config.toml
num_hidden_layers = 9
num_key_value_heads = 5
head_dim = 64
tie_word_embeddings = false
init = "normal"
init_std_o = 0.0
learning_rate = 0.00703
beta1 = 0.93
final_lr_fraction = 0.05
dataset = "wikipedia_en"
Each number is 500 + 50 x the weight over its row's rms, rounded and kept within 0 to 999. Layers, rows and columns count from 0. Numbers have three digits each. The size before them is the row's rms in percent of the matrix's.

# layer 5 MLP up, 1920x320, rms 0.118, rows 669-755, columns 0-79
113:486588475524534448555450465546479516474513524505572476602527495525461519480472405440502471464578446566469469502440463561475551445414460425541576436612553470425543515492513536429488566621474440486614528483561443568531502459486473510478503463
104:511437456508563533465493483502508513503509591567575534440527549500489530555608561571588600546511465473578536482498621531441420512530568431587520491487404471591537509460537537526487506464512554433529554454487479416500415508540496529543566534
117:521512548569463581637557528444455484416565479502538524547514531528432451447474490453505456492474482590381499456509463469509418489546593512515568413424507536541444483479460467535486430492432491451503486492540556486531490472550530555473506562
120:618444527511491493472579457425431539421544488524531524491550545450445451554501495531491511536460437497511383529527512496486479559546485536605528493510506468561497532400476468421390474500515497475498489570511524525535479458492490442533504507
115:563541449483495527551511491441518489490532542591525499441538508532469572502574522536526544495566539547505479517507476511528494517526596496531472469566479493502486512476465486568421482595511428401411412508537437463505471487577437521516430499
115:510469524436438454477454612430491545501542422475455448558511529516518512464563556466632561431586525496543498479506560545442493430499474463507470541467433590524547526460460587629518570505492398473523527434522568523479546500465476433564521453
112:420473519461480463501491519440489480505622488503520483540560487526526500411442475489531550499485470483453442484548467496502539417478618535492488462479568459450563513518381474591479483477493471436546479463517459453544454411535607549607411506
095:490508542569437541392469498535548458481477569513569440524508495527464530482497445495582539551463563545556527472557503586527569500534326481496532555495480459517503520444515456436494527416514522375487526585405453468591536435517549520494460420
103:457476462513514489529533483435541516534546506556500463534521652575468442587519437515565583556471562460478582476485514505450505448383474479455478491447520465491424468519463446423479476425474502513539485446481583496529527401521433533500559482
074:502475527506452478503549506540471469534517536546493474486479514510430516492512488447442464518418528440551421548516499486423522447520424582510520380489523523504559394437484482474499509516531554461497422483427447481583494577514499584476510531
110:504462506465509457503472483507458415530466439464555510461503495527519476490547453510533495506512520514545501498522445573489549546504551534599499529409475465571478436577528560545405426535444516436450553455451484517496486490539483541403427491
029:471535530599451517558479503637540487488550481485456498561477487533474453582585502490495610536436370537515444488630435646464460475554375518561503503527480455476508503496500534493522530513641574480420506441461459437445483582535482445529571455
119:526533514479486574407462515427507474469592471519509477405413507494441470487475618441486455480491452507512463428503501521504469540507495474491609520574447499515523522435481516501435476458465490575441583504676460551557505459530489493442483509
127:556521463544585458544537507477571486495502482448518558520499538520534459403519505546495478529548529523438502471448447475539468482541443561479512502556578593500518516447521547519518550530448452528364564493444496534528506449461515531512506568
108:443504594427530514482480457663535439573599616522480518515480533531512543473505475439415476575567542523498562342514537446536463503417542505529395505417577478536587548570485463548381550578526488528449488474384450528455444444433408520470527518
086:505466469585525456535450499437520417485505442494514480410571495496471499426593447501631564502492440505561522452517516524475463590476552521472511432396475421493401490484655444472472571489456557501570413484505557463589592523566540505533495486
076:479523496488485536575487505523415560478442529545465486478552465523606505473548463467485463549586423519477423541524368537602469510539465520491527463386540446521517518470514421472509558477443507394388448460464517496527478492518557483451442518
075:515471517544485466490500530423500488549459456508488446418463580564494520543509473521485528518485508483441573474415535405471446460521553457440455521473476564498498539486573606398526562482509509613489549470536493468492479410423403436503547546
067:481504518495515423475530451514476462524605447467472522539532502581424528433582416488454448513534505518522528585536528552518559493438545540487575431516485591427407472467521549506392443491538500500475423493564428423483553556527460516502562442
115:483558509501509440493557535443462519563492538473455556548544408543593472506450468453542535469481548486394533471552611394450470527462501503529443586513492519435473450447479486413470538579416479436544503588496422446565491457432499546588589506
070:587485496534445521519515547568516583596578535377538466561559407472472464461492584483490622502361596449415545474397441500453501502505500473445531503491466432512478606439506477462554454423619474530491483499532502451529544440488477518443506409
101:526482527536462413448581477532435455446467474485552440464439502493480449431518466452527502480483518421640534528494532455512508540436499577526462596413538450607457536507532496479508570490513465464530585518465533478441531515499541429458479537
073:445437424507444515454509512437426490522581469508641556434463518562549446419475432540537531500481457516478520523510424518411438397521404419509529524464553444521426584542572441527532469517373478580535576511516617501455484463529498468544554531
074:426490443509597487552494544496575505482504508559528567468556401568515543412526488472514516506534553486571517510423528457447436520469422446422502539505471533472530590503478485504394442445492501557446512437593513489518501492465507509530427495
116:529498495539429578520537545565623527568344489582550493482530488477525536495553504515462564528535488600563461506520593520531573571572486505524568450495535490571455512465459493503484453511455530477475462490505464520484508412423493540546479535
103:487610434422463499462400544484569492521517567511562458534484423556498566523476460495525484527533519383583488493511510621548490488565448509468476523571494542451461523494451453473519533437429497437467503612472465519444545479450537453602465496
108:538497478515505600471476549536470473553520498469559541594477434446468528513448398498457481484571458439529459444529448416553452482509469467476466476529483525464501549499527522493556491551547561572408571488437556560406479407513524524508523464
101:446542420487497577509502493506495489516499558491531402508477513444513503405451453492538513579441467557476454571538549544535526584543483521540465526523483448511507498527481528591511442518440459561449484542451567707463491495486452557534480498
097:563641502504452542473485553465432442505514487589508415541533504502479501489445403406433430514550508482635453500469528541563496604512459473422533504464509466440499497497508503569556480435461427458514477514501441497471488444536523520515427511
058:394486585505536547580494512565493461523466506512506526422435538505548538433451564509489556439427535605539464460510507470500524474464594449488474519554466561652527588465495519515476500416521552429486508456367421551538468440516522424594529487
122:485539470382565488529480528410572464572451478420557540594482514538551544507439534531481510509580488466472511451589523509556471499495416413492449502467476521413506451471490469558483500545571503478549494417680485555554426521548512442529483448
114:383626596571504585495506500593515516503466517476549392482542442531430486498501486471524484468555451517476457494505465473553480501591432486537542442487458567478552592408404506481500447528480634487491460545448499509509544552504492510458509421
087:457611567461465478560466430498466495485508548442524481471559518551524556546445422427551413531512499513553457576542533476507526542531396525470575571470477562564531476539564437499544411442397450472571512417462473447502515566438488563524518494
063:497512520459426451453489436588539420512439520526502518466482499560551534580583464504505494514469469539596546462463434497482481416544478474508480478446510489504534504477495542417494451418503408491492527532609534478448539492550543481499517461
084:503553527445474507460480527539493459430494492494454436475456455523484502590493523498571571489461418487464542500514465490592463566434484500497502451559467549545465506570532470514488444517488520514553456488516408417453489519550482528441522505
120:527517528512409452472495460462547490494432524560391557574568478515587469475461500493426485535563464479464419521500520510455505566497426478540525491425569441522529437464411455475499446509549614400563522503490460574465481440474498474557520565
096:529573451553517464572487465496421552485473355485491488510534478532566446608550433463517441489437478486475590510525580599540523481465470511407500528454467449620506550515513543588501566415469539444448467485524564521567517532446563491536487425
106:471523486419460558500487470445498386492556458476499507479529487470590571493486403511514431490449521477546397504391586459560506618495488485537536534407548513641477557494530514500555516605528475511559538481409447527511561449446606495576471479
112:438526382464506570530471551445522510554586379524481566491536422523428536397446607491628521534445473420473483518468567432463520527430515425513545547537628554575541438459545556517510470549480540519517580440596503492506453550516548547506533512
100:498588530520492530436533424475459527495482516448464525558499477579492407484460541496484390473518430469412432518619508579499551475512560451488592509626526584475537468447553447561505505495493506453512484476535481539475517432507559490507381375
096:462623566456506566478496581511531546519489534504519496456592495532589428436482498488499577431542495562487567445516514465483532450469478497537459426454457494466491514466548444561467572549361476482530502519404493502510433496506557550524462373
111:487468531551403569523471581559507432471296542529550524474552506442544505492447507540533487427511484524503488499506515428523480498548507502465557458464510460554505432427532535510557454538453446518538495457388508495473506424532490566473426492
093:485561485496594443520432486590572553467481567549404522555449538461532511436445432475535496556521481550451448520555625456471539513553466412537461496469476594370529655517529519508501466460456441525508535444529489417517495552549506529545530573
099:527463532534546515548441390490532525505496521523452503464586440420511451451440498557408534471510523509524566522486421487436460543477491545467445508547472619523493550547444587386475538526564546601431455532511441462440547554481453601542479494
060:502483495532509415418515492491493492526500546420447494456514502462608467469471529439552574515429557487480500487491529559536506556474598548401509508459539506483486451396495528464454495586492487555491487436468440454458535431464447491443430522
090:487472472476455588503513500474575455453456535450545483496577525537497545533474528420475480410567457506469533479526569494528487419542563512561420517551494496501416412402491504397387465405539464477555552413645503501553571471576446438511498540
110:568544469453437471382456488533533502581612430561491480497510528554527480472508486550489507494457477522567463455497536477491536480459532488414592471463459457593476552488440525463480412529480509496478453442518452465470519521555508549502499567
110:391418461467571475464506597411442494528449512521469498527564453467484561485539492454512550515349510553429437503524479540568540526478532502512538541412439394584493522541609524458468527329532485485524452522507476536503492524517470545503464499
128:562569500527464486431441599505431524553438403498578562446520596562511490474485485444525508523485514479502513462521472514506493546417482554486549512544508590568540452476481406534574388645465488506561512484470492478585501514522467531476558466
113:515520435476514509557532474453521420462482446514471516445467509497464529444482492436419569524465380457506403495443517487548573454419439428526623465615506436631442435515539508530550475489465470443562475473429414483488461533524606434615496457
117:512630501524489569458523476480544481509486491441501469487471428485549554554509529401444433556456561503361515557477534544484515414472434400469494557429421487500523506424472504517568440470519586484498569493443531613515516436470457520544573506
108:488447546501467586561506551478546546451589448553524443362487515529507528526443504455393508663540572502533452482452436556505494446547482535523514467532461544449535493502508468440568462405484530467460419482513514495494499474494435482479535540
115:471483493513515526499512548473540516493658576490513558582609478492514472478458468549377488536495593484608542430604589459552508437574488563469460482490572464451529533487468540605435484526432507434353500417442489582440506450544496490493444427
087:573601467471452513588531468393519485504526522497519472468488518451440518527459449471497488461593525611446514452515464521561436496465540373502555522491440510513361595532575507603507511549414604507497535474381478505468513441424488539480545507
083:499598502441562389353419400437385497520556543405450406568553430502440506449504505534395472415502470531508506470547520532520515544466443525590371552444460479481523517441516478526501537480487511532420480381565474409547452496465435506491432552
098:455471530483447483463469512477496442365532599472546504513465444558590465419502579537485522486452480480520499492533522502487495490546617551549523471489490505446513473501516472537521539574583477411477476551441429530468395409486543462598501423
119:498513484538494532599357484506422488488422488571567575514568531537443532589515428503484487465483400500548543484455455446474550572553493441543444407470413401477466543460492482453475513415446515486540508479457517534550426603511624484549441544
110:572495447589479485516492525501583462503594525553511546481467473511499444458415466471506523482429484503517319501490489524433483394551446501575439491535488489420518473492451519547534542467547471399522500500535450482569476541537482461510582483
080:514476438625512480487516444406528478512504581462384442567556489470552600547482482612552530553536480482491486514581384574475513460485520486594553447472440519520498545443506498408407408509447497539545536578428503553433433478490472525471490482
105:458478415474548531465520499496454490472460580536491474521547460512389528454494474464565443464540436521471483559484473492470560597488508569632476427538476522437486558407395500535552490532500512494383573479474475503489496446462530419540487472
101:439426498475545575507512501494362460507493609486591503552518508422487502504480463385538463534578501593425563456383502489445504509460536543579559446432470492530459573451417463445484581437524554497644563479491463525521516463521623448522509549
101:513531447419491479498426538513472441610474480560495539466564705515506604474472498530482501444545517518466546448516510568587466476504520442545534436583527516515519491508476436472548500542596494424420484492545483523443559486589555455562556512
109:495546452539528480506479585535555420600569582591533477506442559480538488508460475514478524455581497457538485471454701485542562485433409476552420563524574532505512486495470490514496442529476523552581540454519504464543497478531436421554408413
094:483499463499513595550541534474491440541557502461468532504618466488484534459422463491499496580464468600527550461472599546468499484447494511499553503426443477553416512499485556531583559531603491575531569441484436531518464518524593508589359463
071:501532553520532454538495511555546471448526459503521565490592484510467434498505445531510683434549555581489414476487540483496543442453558581546426491450407479473529508390578471517543511492560495497487526432510494442436513449460494475433436522
117:452515533433496444533483609516434480465521571461526443481529505506507601379548452528345552536401553534502456623482573540558503475495534381584646413453423496561455500494603526548492558496488391492481465566498493515627506500441535527525460489
062:499474531578460582562465506565468555475510527562552516433565499590467466531474521611418484542425516477544459547515528505531507483514531480499518505557417532524498634485444553456538429547530489496558489534447457515497513461484468486486517521
105:570441500530559548523476566448509472541493484557478511586512491432545441570597399485425452627462507491583474499550481490512456436470467438545506522571513557531524557462405486553446475418473622504518536512458527462550443454504457483495554445
088:494486529491547568574419390489544495434585540442412551429557546430586598504511468536512527556471507492561535522516553590531431556499407525496477507462535493506435574483434575551519522556514455414515513554555509474448542482578401402532524489
057:460520491519518410488529516503514434533486461456539438560485441507433541528514430407471474520456544614524476528442485501575419584496487561531516522491544446437373551562588511456508586568443539548572552562497435564539503467453566503392477559
130:521427562543495452423455516545503468464619510495532563452401535539388462498520430539431467514557523485447481535554530545498503430473609567499463613381513489471568506494487513468507496419493530477452456554528484495516545548473508549501438505
104:495492496518486538546478593424514415460619517572376508495424550543452586523536470457517477487576410527522429577468523484557537521571571546508520525454455566532358486555548562448532443485567425573491507498508428480516471509609477546504633428
092:550527555514497468485458491514475564527571536541502502482538496530475486496512581487561486401528514551445540461554489520526507545435528448526555462520505544473491516535459518457452426602473475463577445560444435483441542497506467437485413491
084:514509549510514501527528447577497577558380393544456479531461525571459454563512502548430394488447473556524482481475547483507438536477456440602582540505534503526506505453450539445572535506533516579542503481565544482469514556485556547578468433
111:468408549533479501464455466476514432572527456580492546472381546531426533466542596541425466462556420471564549500419491451518485430546410418504464444480580624542454499469393517488416472600551505502499477472475554406593546497462519557520538494
145:505472425490462619584390418435494503442523437482485457480518417559534490541519478480573484491490492387551421536568463496523525524425503489536593543461459479612499460440543468531557556570537458470455501569524441529509572477406591451552457452
093:485521538464483513473442491570531513449469470518505478542488537478498468496539511596520417511482459504524485413468448435471544518499567474491510541579595536444501574498513558489518441519433466495488483571468499469580532511451461446448500459
105:514392528439528531514462545448452455455388480508466586567487517517489457447522515460453452452464561481558454562426450566538566524551555476500450469573518429572458458488479553529530558444513478476385539596499549477450578538463513440495473500
094:484532503414561503479470511616590456478454549490490471594575522464530508520549347571491441435499591483463417547527564519507504532526570490474459512506496533511508553539530510580529528450505586411479511476494495484443494490474477497410448525
106:487542485509585490475490441447448495476577454416548577515516459452464533534466437435489406431401545493532505458459514459450460557423381513540557544503401534525441418520510541530475420544524517484542445537554586514546530479393509489471451547
053:533534571464530613488551461559590485407431511398507505518471416592457489417532516509459523490483488474595408550513536538512478469485646495482452460478568543472467570485441570483501472514532458528543513422515484497486561510535422456557432521
088:535543464565439562498434538546489380466474571471533532430453487472430494445483446412453489513470541587521477446579546418549539502516505528480483533414410500502557448539475511555474527472488497489550397420519453466526514375401582591474466483
101:466465486514473449456505560477615497534604493507483517438495531491476438542599469541379502488594500490492464551490546467539430526530511506465550459500517489443526411451494540454461456469495496484465482552547515461519441452589546511480458437
128:451525433442464501505546567542502430501570555511444515481496468509499510480509426476578496487499466503367525510480602455546501465497490568431602471532542571593378499531537459449560530527509532492433518543563508505542472564505504533524426513
093:512456505551489528558496473512468508531473479481437461575395426593607442493605555489439533466526463537441385408487452454509471386504492522608474434545543499601489532484457536568534583568428549542464455466467538499486520465524463512486529535
083:469498503572497555477505537541549526585523470483521518498576436463540468406573503466523604513431458501512466546510557510473474527458508457443544427514507552460458557538444511454478541551533459502533397544472558409591558423492541522500560520
105:511465526443431516559552465534571539498574577479593519472562468560433512581529489423566530458347465455549509530547451605434504462480462426476475489527510534458490501534565502520548455417457524466488515480409600482535476468547515483477576517
# layer 5 MLP down (transposed), 1920x320, rms 0.0473, rows 669-754, columns 0-79
111:492456490436420413486457476529539476432445451503551508528453435502417537523532545544474547335445468551520516374493551493395527487419453523531515595472442435640514515513562507566586563526454434530553497566527456463553585478478518517496562487
103:524473532432491499551443529509496542517459455502449458465530491520432547463523569570461487478558468478507563429482461562567529461545504531577506516500560575496456488500508528549532493524484490557528476410480532507583478526485533407502607437
119:497442441488492413540461494434502453491458522553573569514539528509559473606588518573503417620521460444539545420450490387559462571362474507488517491494501525564547530488445489487446568562492461459485553542456454513461506451581512532509559492
120:534397544515446455461492518510550489475535551426597586557437581425482533517536409524447578487539449537381534504426518579530516486552471443519436529517517410480551514503448521534453599496526529468488442519555499463480456457451472482559574511
112:494608480541536463477471521490490565522484581546536463515518462445456552590452434396517532467481447582482470531469462486514460487455500444381490595488505538461511451596575549498444486550497493564481458573493477584509510501580497479525581500
119:483515417403526490457562552500459493516460511537504464511473511601474514526428414604474539557474434494405508514392552531539549500464393506446492524487621430496412470568539524498535500487490562559502537368544485565493466511482539577512526481
114:531436451545496559586487507480583440403564513549395551563450478522449536476542470421575523531522444495545510565381488534524492434402491504428419543465491508402539495479449568471610474450484483473564444445545522420531477490468516476601496512
095:460508621490598419538564461434564490562485422582571437516504546470508490482439495492459516457598424571542571449423478472505583401530485471500578498459496469457567376562498504502483550469510456427520569463555468588503573465516450456566483496
100:503505519471497571561436516530532497550508582485453421451468425559448570449502528443410490516455591560559499501505549463539443514524448520462490440514508539469465537570466517456550524492526470478488557542467538505532512518440537445517442397
075:500549455485492567548513454488488447477526545632487446538545522533437481467487651495520464435424500434543545543500533425596536547549438550554437457467611583474501387546458453438527533501503564467564465549520612443559504535454514530437518516
105:530449441361392560550552531491507456425485438532493423513395522501413347473485461499499465471539505516452606535494507484505517462509502497452476541556524523510490502506511553438531499524519592470583496527565492538540468542494525495451514478
030:583488528507439477480488522480502467509553513502503514601488498499481456459498509563456426465500462465470608439576497421535512525398466410542516532429497593624481544405514552468546510508501436516473553561478506487504397497476380573431456457
119:490561486445542557467489621378580508426477481438397499560461511568454500525568554499566509432438470528613527569522521517525540542527588478558539457557434467544497475484466566525462517414463538463422547474572519489502397477505423523535428467
128:479513520488521539599399476494541553443478454450497474514530531581523490358553487479508520375480544560512503464402559434480500530384453525478486533497542462616460544533453494546455488565584494596504546503469512492410404521533531578473552473
107:519576550581554501479578376401544565560517554472480482594475553523458545495554530573571574459410465477438475614487526481469561390574503516503537541489521507527463539514459457388448450480470469548517578511516577469528494455412514433449476540
088:506451534533456481445507517474531582530483493513454520464505493465527445556547539513518630462493428493425462492596460415515446489533422478471507503341449441419496503638545495475519501483527560474456423557527495472508515597507545499609483541
077:485558503523483497485507502452499522506524573441494564606552492445486543477544511492555541576503485438573593568590555566506482499460576421567475439490478496602522505467655526600616559467511469427455507433462484507629451476534509498496520548
078:376447448545459626520613434556577516559452482483479459591507464468514553422510496541464463486528555490464399511511583496479559534525541526383435589506512470641499435471489488464441482450594518517491524544501472565549560526401493532489511537
068:525465480493548464413558427452479489515568542439545477504404548524468514502469522489591494521504550481502506483500495454523443560518509453433541562534548525545551448470435428493529474579494449530506492561480500472488529525508470516491411550
116:503493457550461462542525503486532514556434505549493569425446496601431566572485495497486458548564539540493477497487586418508509523431502602561487559484485486642566518522392566422522490559528532532470489548505454518581603504487447579582490548
066:455478527485419541591498450453456504490628511455533503404449564531562492489453537489505487539559481507520417441589445501432488503533457535535466477504514482474478549506616492478548481559546506495459450462491528470532493468587385493497413573
100:481476483477463470483549624409460531606512512548501599571470463530454498491536573529582483481482528512497503493584558548564477475519572513434545539558514517410535522453530628541589503484478518525424443435483484594480422527509515525437415530
081:567611471450508491492435499482438411491514535530530559563486426503455484391500462505488558591509448430601480459588475563493582474449393541464463507408563489524489491587521510487589490510462505477505510557427457541469560394508512517583538555
072:468568413551346492480376472512575514502601487430555397518467492509475479503456510562553587513505593438517490491482381537479491509526579497542578483475487436427425499456568475466544467495508537515524483519532502508505415462491510489511562515
119:545481428517494498455515496418361483445602485420497482518442489528435541505540483470510504519490560471507532507487491532475535437474551460448463548506480479438507505536497563483514558484503507493499515532483517460523530550484519470578547507
105:517523571585491624507520463619546426502457438436470470448443415487482530416475497471471550393521466602458465494533512578472475519629479494468443579526447565489527533467598556482477436514529430507497455527533455481530448420391526490530518489
101:538447509567512524630426515563437495473489553504432480461596507520435511430628467486532532535480442522457537475521557449423398489508471527498447536472526497435553476614530533399502519420459427460617560489517520599586522508484409459505483473
094:466497546485497541402563443615474528376502536538538402447523430517530480546466484451527495529532458499466481448654534621517401517548520462451528496468444538486447524525486490476540489431553485490514596529438478504507516502521496483474598465
098:535515506574525456506497502520457475631458522522517527469481525445510472494521512619507493487439514495399518604503503452494455520516498539469454531484456510439499510551492469517437581540546443564460463578356540479507531449531548578458483480
062:560546626613467495585476591457497422558566487506391497442485442408469428549522407495485504469567400555512466476451539520464512603621448544485441539521528541576524436420455489468439395500493515496480521549471494489452448612512456438423467512
124:581487453476455441448495520438528534510444534596498506458549487521436475482445405494532495484589513576459556503480524504537456516482493442508545501554459460446498573605511541517566449483517576463557472456590461534532500525490593392499552605
120:467531505610595462468471507491488604501497545501530467487537503468455463510437382493524527543511477494471530492474566439541429598502512496482521498496476532503510479496439497411588477479442463485477457475533366528527520527476503532569527551
088:539447404511557437488527403536468495504532513445476476494499516567453463494520489507453435453572468426552433545553453510490484446531466526483437461515560502601615455513516580513500457449607523517526460544513591548456452491564469404476536474
065:511535425509389575459460523470465571398362541538494489485500514457543538408430387485459497585531433505493448457514538495498414506570528439459508514468532535549522471496572465584523425452516575427455546494446413538489446494518431532479518501
080:427533547520478529550498671487405514524436547484573488391431541490609514472555519482554469488475453433427476508490590451464447478606539492538477471537543490518564499363479567447470438511485490490485536496454521490481496451519390406478494480
118:519452451444489538362579523485486534559615451369525488453459480440494437534481557562495484496540527586562483489568461506462435469454449468441411497502539556496497461425507588534602497570493482504501523502467452472497415558589586478507501502
092:495484469550508452396439511367535478548377547481452493549492476481513558516496475516525551600465561505405476547522454511546503556470518499509415458547513506452558430583511452560453471452393539504525630477437526555561418543475509565476471555
096:580550504522586479511545471615563492502420478426519504451532506464559507474561542448483365483385456516600514516478571566542516468614425429509539451555461439480560531458422497461441461550444487511539467475558475491505544482511483612586621487
109:394606542558525391585520568505533563529441453592526484528535530349546454521458535545500449502594461452410499484486556537464494561510482568418523448451499462551477466466491636505521490492516469413452525556512459541510537491462599456503422433
095:451516466521506481503424597523448522606490532393521497455519426486456461500614570543568504504443484458496442480493568517536496400478559524477480516492524498551494527468476435587474607478495584459441491607456507468495496404507508501558551434
107:539518478462529490436495495525449564498510541550548572508517520458495510485540483455525468446560439521558540475496485514522467529483557414439484541537513550492566421469499507494542497467606591473412500530543449456526566485501489415437544543
131:523519443459500413494470462431469596503652532468445535501485555583550501510506496517524479537552489441479523504434526525430414462536564514503442555505473484492481524575525508500453504418521534452565529519601531492588519604494529459539561464
089:528485447430535565512394432508443502522486565551507493561516548538575435512503512525466564455441425469511494557512496525480562492467524508436533427513511474451623516531447490515439525490643395541545473460528606409540414533548446465515404551
105:613429516550585537544452484414399440537512473585498445595491528469551466472475510495486527537591501471508458501444471580508524535511428425514463490490521414522487497568575496496476462471578465498537440570493558546444414489486443519494502493
057:436500476543487621432413502511454410590574483448611495442437518504483432370472533540567462481469557437508437506494436533471505548472388486489594555562473521492490405503592499462479479479545445579487466437461590546448518523531466528508479417
082:459459445604453496398604522505482490526516451447508559547502562507524426494514544512422466469507436477477459637497511491467510480573516510468517530534450500422496474641535458483431503512509473540436513408541569601522540528474517587540519516
120:471426499598412525414457534495545465531491517508522528605461468499492605510544551439464446532549471474548409517539509481497483538497523591483494432534539519518491438452511459498474559413486493472443440484522491456492497494464441509450489577
104:354506457482514548560529438525520576443531416489473495505468477489531382462567599596459503541500501579492576597412604492453448470443383407480435541474462423462455492498468468455512480563526459503460513412485539463576529510499506514486572511
127:418483422606552468411489452506627518526421450534482491510567561426512437495491584530469465455497549481487493442557494598416467445418426496459483505448592434544562483518404518436527490487475554505505487544490428485592510458487515562446489436
108:527454463483518411537385476491497490520521555613480491543489489468523626449533484473481527464483494563449440541537550588622470518522563486419492449512484478384539444497490373482452529471469462462495453523525526550505449682534444539484473504
114:511487494455454510387493530526461490494629522495564545492470454487410496515572417446509456502538506588499549544508511532491505503426544584475554440557465495477497576427444518522525595454533493449584445398548497480469553455449506448425432554
112:597506501492480568503548459486458509564468524487496476466486457539500508432547516522496570548585493504455516502478562521406520536530527561410576586466540433505514493544443470421507572416493527538504531428465499553488384437475456485509516471
108:462589509529575554533518531479481526470484501428499402551609531518608500428489539535543463441411471364488500485493477360554505486442464400540565579517524513423499455523501511502428446493510557552486526443438497524503488485534531518454509504
090:433530474591449438459531402530534619548556508512469439405551491529562443585464478454541427399476491500396481458449498526480470518512455533454532482401447477518538423558379456567517457577477569502556509604573469536489576586451582634464527483
078:527584481568408561561462448511441486531565485515432473545584554498470453469477448448498514442490493441543483511608519486459482513517452537476547387523502503471511528488531477441549472561440507529550547523512629464563603458548480486478489511
100:537446478515545536453454481526500410518534516463482389584492449520418498501491538531519519540474438587474374504480554499446484502514510581497437568554478492510594531579395531486468421570492485459515525424559452498583468471489505484481535590
112:461531494474544423492500417546472424521458478598541538553592472426491443465507592481554525504527536446542570514502516411486467665459417473405485485462560373501408462496439546466510491458459576486514476501612530536530539529529557595415548497
110:448503519522518570494580513527529485463526501502382448538531501522514522465508530420547453505428504494517475482480508540440500456430533454474515471500488425455599542583477507448481511504512481483438545577566519566496590465422503507453513550
079:573505527591527450579555432478474428424505526489447486487496412503416520505628443465362525488463565489477372526449615551508592487554469464483487517523548513520464564501491560480505469494485421455375542487585488474599476495496479507454536418
113:483613534572407502454492544504573534500511469448476582424462444480395530455473537494521523474430561547505532444540459440479523474543525495447548463504538505482532395505498562518519532507414511546457544497634453501474467526406418579392533527
096:452503589552587432423483531530560526483425458458545502472424484549515453575588523533479401517554497535536573473538451499504469472497612492410540443521475533481536471447571538521497625502568450487529519468469539454456538445522511527418581541
105:488491449458550601524532476456437420514522499522534561499507453569448458558489540497521444615400451447541478536525487525494519424569497539520471458499475487488542514453539544486568522548476476499459447469442419471518470478587499552547662437
104:509482470464437549518540472436500534452427532416486468488566505473563448598543416537501364624415496469454438487482494415465489500544461585426425462514442456555511525516393467453526507572534581444426502512514566537465462529492566456532528593
092:539568527586487530489461544515480461469496503562537523561520471465504481468457434519481482481482554439544496506480500413487439519569600454513486500498445407539557522543541526485597503487512561603562519475503466481441578488455520472481443481
071:508677502550485491562506439432491478427482453502422477456496563432494451374402536483530504516464571463458498498559525445497512487369548492542620544489441600499506545458494485527576517519545408492501442534478498523524565489578465496503462504
117:592404499534667544470545481509457480475409556516538577476463480475429495545450518446551506476488431530452494491460518493477525561442541436570464482535447544455498459437484559545532532401446477453508450470483475470493436516564542537629508454
066:512488500463484584561374525546521494509422440574389506456461448452500501566547589489465524587486444477458579494518523558504515480456508524394499546474441491473511582521473551486443524542524577520495449495510442411446491452404575457620546550
101:473534447457502502531433507414533465497542484402515473529476569522532510499526497610516513482519422389431453540484424568528444455503445522536542562477525493532525483493529467526561435474530513498528554487528538504541535552531606559402428485
093:511567581515563498653507524515583570483454475494463434539453547457503505472512523485450558539360480507506526533423525503499520512485513509573434494430563504539517444566390420498543567427542433445634595434535520512468515578571443398431501561
057:468529491471508422526478426470459484584520516467609507504489511540560476481556447496495497405516464562452511522441366560453452574544513554441479478514552430439294580466541576643500565533488518509473708454426432501566502487573505438506462415
114:613471496436505489542529508540551582516509560476475489534435487469508519520486511514594577492432527493435513476503540510460476508456551493511502573508526480502523461544539496493484495442570384523535538535394454427603523505521498550406496523
106:517554491500525556510483540555518451494556366574483458446540506539452530565481529590440528431496589457487389544464496472519536486510490502468464535488461460453533573530458490482594486458576469551502439516532498380629521505501529547489552455
090:443547479488554542462532459456489469571484525485481625520534492445506491472532571581444545503574576482544499504453526527514533488474440440574529514459545522504480400611449577480481581463535475577460567500460506513520516340518551536529561557
087:406549544485569600472487567556566447447480522506505501490550414567549544515464509371495491488540510415488501443496469558494446510461613435447501553510586486507486462496401542564465540465511465463416498489525504491420434492572524522498488507
124:539550496505521505464466455492496473572555549541492551629392549467506522502438542529557448537556420455506554458472442466503488475382497415532418476474552452426454413387469473571518460565472403499442561475488445532544457557558521560496529552
133:579555549547492439515456489541482494523437525495497550474537476534455564417496564440558493449444535516502508504504529446480507499534535461539444496464496584451497471446491561529402445441510578588497516510482478478530502503540493528462584495
094:488441544565526458505565532526546472556506566543550488551515510527526437605445474494496403522590461544497458498451601514533582473525508484365524484483520541507521420532400525525452530612522476470535496358500449502439460505450479472500561547
106:519486461385490527479419480513455471552488507500430589531479528567594453486560479535488570450531497530478438501580491453523512446437538402566524444495496578518521567531379428518504484526439518578534536526525517555544476492455513514503476486
096:464458549507466553446443397501507428511492487471415485433476487563473525477491491504453501559448477544632516446568498548490519452524501551413427451494424440528454493583443433464429476591483448570566469563428471448560551503452501536546461508
109:485540544488507469372621492408513489479545490499565543471527518461602430484512553481547478523554439561507486488509524585386459507559494456504607497431447530524484488526431637471548477505582579459492617515423461541504427520516492360511529481
053:478457452528479505518524489370547520512555504512427482438507478478525535557470501431462484610487537520552488490440489418579505438562489489593485452586467454519481423415507541506579480549578409493505510452580507558570413503455504555444532500
092:479500449549365474535482587498571486442494460512564522550584529498561487470471504492534410525482528438456433542541578461495565507381486416415483499481495512529430484510460465527563524453545497487530450483560461504436577520556531562519620545
090:472477469479565439440625472529475451568471493492534516463523480488548519519523526449464486534473435474463489387524476509605531520457442535555544545572561502475536449407434480581479569490552453410561480471533492583517407472541546494497434515
129:570526532460498438520483509456521456532547520582551503550526511525547538393616529389496514494474413557512431501420455496470484552450464425542582484477482477397477437579501384494589495504529508528484572506489432523521457427456555465546474470
100:499556517534493481512470430408538492511570552459501507401542451496476531577471403544572464474565455492511512556574541511505483535419525497460524572516518475478476516475551512508485497590539481444549451515451539534577578590549496500437458489
076:414514424483467452531473496448463497516528507548534458523404542508467464572523569432489547472554381461474478531520551417456491572532519579463556579519491467537483487395570505577505512524483468466420518460560495578482501469563509544439389502